Part of a small language model's weights: 16 layers, 2 heads of 64 (1 for keys and values).
Each number is 500 + 50 x the weight over the matrix's rms, rounded and kept within 0 to 999. Layers, rows and columns count from 0. Numbers have three digits each.

# layer 10 attention value, 64x96, rms 0.162, rows 0-63, columns 0-95
544494504508515426494520410454459455410469508493479511491516501542453506457575483469446582551448478479509620572533582536509469558398476547521421541501472450575439395474554493554442514578455594569495480484580404476550491522499523499445476535458472559559417544449465436478568582496529419562
511525486539496540478551575443458472379507502477533538406473439432491492489538555473510627466428507464419489494588576495476514510538492467497488513554500476503471460431475402494512544470492509628500552530506500666562515504524497490435518574466501497503549537501513461503434473630504486457
465503523550558599519501444606505434520576511525523525555445524430531500483466530554540519595501549599442404647571545469478448491477496445453529394517483476551523461493454434447488454477494477488600537546443542530383503578428490503515506511542410484478515490452416486598517533573530511499
459534518414537581542537548433550492547447512548489499531480527534511500583488485540528442541467480444525507474567503446445527501607417533595489523455556532498568542499562689531520530438443502566551556485483527601544557481502516543517395589608529505454388485545440526511485562528438461457
426492569463464516509510440591517596583492454430482476615506477455457529516498529451506517497487487528560513441559391522462523458536518467463516458380560472504504509452605473471463449530593475429578481460441487543557562462607490567543529475475508477686438450497593488507494460437456566597
526502511487508467592531587507401496408514514504439493489464472557322511458507509614537489401430444474452538493452494434532464472631520422489517489430508509509600441595518509562525461566451546508543520533577564449532416574459483410487392491491440569515489481472539593516540473517533448473
574477534549548452549403476402506560539443499525469585597524466444493510550405513605496522526496533548515487437500464532548496422530534511476479461531554415504508438465524472468476482499460581469606484498531530505551522532550507516466488559518613504545515437431472447491497561471533534464
502539552505463489568569427489504463565470566574543558479365489536472547521456486533497474524445455499447424439546458480489470506526438508466542467545494504548493518545440575508538549568495488492404607494482512438483517514514468500445570540548488501595504560488574427514545466487531455506
527514492607573442455517479568378399410494565448436487566537495505460559479462542475516491505502572525476480489496462390497552593559430474534522373512480536403440487514509444500526517570429512453489507445425544510522441557554457577567491547538441433471584520459509638557490463577468487600
550448470444524446528482479499518542480425570474513432531480537584438552592492452468486506479514528569572428372449529502494551503539544486495536442528482420517410513485508457547606506550547526542355478532453450470507513460518535505515369467570534476451531555501491456457493382555480463492
578479497519522555590495461428407502445425506512513547440430543484435527401572553506420466483462513464495506493497601486481518470440451553515439431478501506663505502453451549419468571474512679520499536484560622530538545497477425460412484566405565481458484467537425507488470556600460538453
552385443571472485521537520482510436556542513473548414470489485554503538534512548513503476556442505501563593408524548593454498611469521476539468493464408475500453506362482500493464511503510558532388327569464522501523469479435458493524469433457456525614467514576389499457437528501545498532
591463583553512524512476522479404449406476472466454444483440530548483478459483477524417536579549482522420478528525473523481389481549441605446489473502505420443522363496447513506471490486399537514514418470612507595514506399479458546503547552593525493521502551487397496543475540530519431477
441539493408546583458506480508534492439493412628480596590498517496493439506382578425479505603532454483452476545521515623522589524529500501381476570450493517539539481442459510531517510553657492521454418401396559532449491434532480502587501483541536548450419492542524464476514562460456501454
469584636523475496591510446524504486516468357439398440485544495513497497597518465512493504496456513600530538519432447406514455395502475470476507481541514440462434410396436412501461504513424563539555484471533493470468472475580531500524510500434564526401468513615569470427434525592527482519
564471422479550496467507607586605470426458560465517556542515544403542541493499514560502450405493426489506490429408598512495554468451500462425511550492568515569497464457436482486539516530505543530525525516601523459571494482582498409564562491481474439502525432539513439500511500488577512453
300538580575459558526411536413587513465504531607529421477431429523546492607432505520478414556502484516458482418454486560490503474427435566545561484508448516520560564553527556456457560525455542528562469454574535507635586508560540497514492513515474492468488462499481561546546544568451516535
450547487575393527523504532483509476545554528480579587457439533463537423605540577542463498413586301509589504477461449454479545512430529451487520458539368401617479413464512509550467498477438542587462466484558477527460492596399505488489511583638569485467509413441530423493466610501485438436
471500396537469507535523477478482574510471565544564464500487587452476506509523479552512416333528460492494543514580618480382480524531455523540479426550492486501452505506542495540487509450444444461577540523417561544545534506563466484367437435444479539522548520502489461520537430514546532442
491505494542526527557568481465470496556504553496444564458482442433529488547489445446476549517427606472592463509437460546454557518540515501530502451575479591495589439475459539490450476532514518524486518563560475490558506424490514527562532409457577491490486486505461588451549591469486476561
526443551552460572423497565539570544527469527469473571559494562415569583518480581522564480498512434476508488441436433435374462461489507483471481494517418462487551549472522449466514446572532457457547399456455515525455522580464551481559535542498591478488526444497515486387442491509594528427
517472395601458482488552487559509496506449510458514501497486564499475454526525519505456517492519515472509449506514556488535550513427643495518525420555484464504535525535470499551505505480402458588551498482447430565418527585537480541454485535455515588429540460431530495489533429548453465503
576573573464590499480561547480534551552464460514420539433469541486500580447522503435522509598443440536492543562406480481430521536488507528509422498483501485500508529561471568547529544454513529434580476514526487504457492511560502459539454471654484485493451400411552557478459511514532471609
512493457486522529600561496586557550486513468487479404511594523500490535525515511571530513493477567590537529436444483525487563399565562558469447456477471557460480510511584509484546419489510519419481559515423496467519470515576583622513563539465473418431489583386428453503494487439540520511
573474517497438500371505548504508457456449521444499591505580462539527507436523481477452440550518535519535449522503600483514526516478576468484548547469473537437495417502461476466526488488417482474495481490479464462487469590566478457479486468524502493471521538472542524537483482483524497532
523496503488496490426427444525490498562496475482486446488575493470460444458490469460422488437544577404475461390455443538480519413508597561526497562514477530497470556467460535553554500563555567505415470431435461622499503424517562512471549414593415460504469478446554372452435471522454514598
540464527462541551460552542517435474563539490540510467515535480410479508491494509462557635527442496488453537449467402574512489520480496442516466483474533494497492501437531446488448522472547511510484524480441480451588516493464507536491526502415417474461408532558512590449459561429615549458
481504571512599572473452525387510525454435500492444577526474466518470438555428577462445473446504537535485460421491503480515518541484475533475468613523533569475487507475586459480476468499558515463506651570538430504554564481501409488528588463459493507497437426523591539548405457492497495516
535564439544512504412523528472514457398596520536502530514531503547468452562512618470506566450442511377558434551457548492529516487514551512563560534490536497453508561532465561524465512537410545388538477493499480526477507543407559520497566532537555521468437477501448577590458535455406458469
515520481497551523512536552500428488474566447462450506403678537555593452490484444505507512511441450427485434485635487564583442423521535513437439512531464481550487492491470490479590433563514467525568499527502514519560459462498456460564488511521571497460536479525523498457444508507369501494
512466527493615507551464492469452608537501435547501572544352496534463440507488402456449501508523444534575525486476502470487554554550510471395527493529487530459485499561438554493456491500449475474589483475508535512488542492653533469484542538375518531500565440467471472523530578423493483560
427526437475447544500487508501523464483584504461610740589521593490455556533485599507532518458524433507407506439500484437488492549454472400479443452507458462478538534532572483408493517525607487491583491489487584544518565450503485490501493440519457511530504496527514466551517543379585424515
501467521492502556504527503441558435529524503480509442499475476458473445520498464469507479549491494521500444536583548493536459518466444473471558443492391574492551507552389433430549482490502493501511485473463461555504535502539499501510492479522589453444540511441547526523537490521410602499
497429501528484517446441491429578481484476513522546402418505444531462515522488521513477510542481614494489460526547538464484482502603565446484400588395479508569499478512503466531527564490538498536483505448559470498603503474513539490527480596499505509449557492577579444528525498500476509566
478483469583504547497468549451514512478507516427505501515643448494456480483507511483558536500492460560539475541507628556415510502566531566522516458497500507401486493429366552517505498534500513471497522566451469441682466471459510447422459500498510421480467481409479475452387407500540534464
524433535487404479497593525472450526495557496464656507470637440460490521548501455542488543482499556581581539519495564566468544550558555498489483574588533523544557510490467453468626480607525498558454529503430492408544600423584509524514468513505458521457497532481510451373532476437439566438
539609542431497565524527546463451561534527512424511432523562443492571461476484451499493543456501491499525502518489539366508484426481395460403513529527501517589462481500497504623488551548418460523484602545457545542495530501501523496500500568427562515315470415485632498451448468457467514527
571479485528479489511534488447534474476466545515457608494380448496516468427543532533584512500510441464478495588542503554493485531488471523549521458507527441459479524458527479525482562509547565593541478449541478427464552449546438443492405468466491470519595507446544557490509498489496572623
496433470582500494501557659522446493457484453549505512500420538618515524509442508488484463495552497454580480494524519474449501431494436478521541481507459471602552534497514497620620529497456546488445474468491515462503533595438478535500510449589499526497468435471525540572492501504436461526
532535413494516592527456532515411346502523540472477410464544519504451401442445495477563552521488420531534469414476506447540493472560489488600515522567543467463455562524516529514497605443456475525400508491493468480462540504515525559479562465588543501457463478537388363528502580441521569452
471521518439552513519489480370489480532493505563444448496505638539505508474571509566510523488502461579503518496446584451595552467450463452535530539561528474496523431449445489412505523562517453453526577529569503403511572470510567562411515576492503459455482507433437454523424434487467504446
482565545478508483499488478458483520451507540470548495492564611415507348475530589568472549485536534535460465380490528527424486472471567528505480576502509471430441467474411465526527443466468597498531531539452497412485516465441437481460516466558497547431530432561482462558373519557525531455
543471574498473489407487580565490560572494515526479554530502483508584515428521435551495564444452509551511331432523456548488493460549440501485441378540549541522544462491450520371537496431409567648507529525498544415517457507500581522480522495562519569483520491478491571388556432421478543511
409580576480589460538456451481510577448489470541528507561517482492478513530534576530523534561632516516552557382487469570470479527465558515521518523539441482449517524554493459451402484481473473475482579507572445571522537509510590488542523528584545570458545453527545457593441506471458521493
486521499508453412449608552506463358503529561472590492448506699481507473595495504500524531424431357518455499463503462425511475488504625488575427528508561455630461602537526499542521545524458414473424472493561497527515596478425480476473453494531522611503459606510527536517486562544531620439
563440484612515539503436551450375421552453484489463435537510427512518438589533464482528454511493492604459561484519508536497514485527551508525445435546484416510564377501458452572483527562511537448510428536445528498316421518521527468560561456400452498552547478571466477531526515437508502494
569464493559460522532538583523489452492512571498451561528515433499564515523497579507484536485460590454521531469564584501537531520509429530529443483517439549434512483438456531421438532600437498510462527478560458556504437563440451528560532551446480529406535464497410530483479561484552464344
412550430452547512481540516486514542495626504507469484527460446518475510548433509481452548451463586501512489467484500487500511448587447545519427543559523524508492501613496549504416353467490398565491467488503531583512498459519501425527496473416527417525466460553558468524474473440536578531
473585513433643503501412550434483518567576389416524345473570544505476497592467549487573499540451487484497460460490523567583420491511414421571556568488578497515433477485442468523510445536483502451491499424483459451422538502513435528569567529532555425460474472505385438473500528506531510473
461515460518593571506463484483473380565568521509479483516446457486542467518437537490502559489429427540531405498479464532541420509435550462550452510525470536476495445532440528521494538436561460464541465474524536452495659477468439469495478578497494479567437549452541466591550492473414472496
499491447459546533455554486476516429465514475492611467587602530524497417488460509531543487523508475522530530530540413645533411419494536491548477459524521465519535480537476478532531459479569534457538537494492496553401494623439511497466502530450520460502513419565494506403472549571564400467
476483456504529460591550466518552501527487506576460432519508491519528539491491512471491505465579529509437499476511519522629495465421460377608523506511459469452486429463427472473562435504434454529509563471467518431446485600475448523506470598526515516534437501476488491467490534452548493478
422541517492499419470455508555492501513522583533611524468538473530458545445475577472496472428475469460470526541391547484579510542573500634479494585466575593436530574528474551487556453521526471458499547483449433443515473484527561493474490416524506428502463627523524575452412465548478500507
461471460464533499553466439496501606418491391525529587479528471538517559463445413528538459516417400597502506420462493478509530538515494523408502526483468610664536405516521521531526481510476545462502571461539504404465525446585582496471529572453546508467441405520503555545564466581503493501
530449526558472474465506458588532493452496511468458504404458490579533508566545411553458486479497548516500464473502474500529462552428408511519547447447509505482640486536398496546537475515428446471488512516530589472539435486628502503479393481494483587474538508494414533524469467523529498568
426465510555583465486479497591482490420514412482471506536521484497601540593476331573547582449451457503472518422485510458544514476536405450505443428480528477573474513514485483472478594492579437509361494562574552420435588585486512551460518512490448415550525557548556534515510547484470527468
604549504502579515445502389456545410480520477487504431491433456479537460550575428540485587594520496519495484478550571478532434445647456510375490477552579471388548502543520550490465430525420506530450468505568563486485487490561540517542552488479537409453463465485549471520488515472570562549
532505545481471455490478459543466477467484432566587494505481502562386541468458462455527459442420519431519504526449500540590536495508490522571530581467482560368515506508455525416568459527507460499534574464541496470471410534419452499534427519455505550444469551464481524529515481509497472474
494449502531462458516467423452540478520547516485553514412442508478568474628510501457389414495512448508463634446562436491433521448493430474556549581510491428601474526451490405440480438416478513511443506433526541488468466454422512512482463508430550465447443585521598427520548592522394431507
538467527492518494462538463574474335507566507535498654543519476516536424506526489490495505597481534481560497493482498506530482474422545490362503579389395506481497488560468477484465525496460553491548465480566535506576569407523490456524459512545538539552574478462542540440496514483414504524
558528486514547479413481346541517530529438444519462568495492497407516475433486558496481419596497523466481480425540449466528515497459438527431526447470497521556494481523437470527515572502559491529553476378537488481524549437450492508549523495582539573462535494492550510505472551559420500536
464448510523601441518559495580665509514559482518584432510469499593475545594489497484488431494568475486421460360495435496514495474433431396534467418449499517503469459462512561575587523462471467452480447381474416478460566509469557642498481523576596443438538535502458513531508505516469570451
431422473566503521452537503516504536555507509533539605500446484421493528396423308443556522552493509533441508476549547485437551528476567486499452554476452488578433474424536464464513489481516480557457423475476533455439496425469420498521453527494608529417465533487463489477538418511495468467
555472549534460488480425438468542487434419504430511518509545511493528472521486499459508541488503505474453488475498452515420550616460486502552450584478448444520500619495511546521474589550484500498451443315485412497496493517549566568573473324539542622503509485485457513516529455498499430480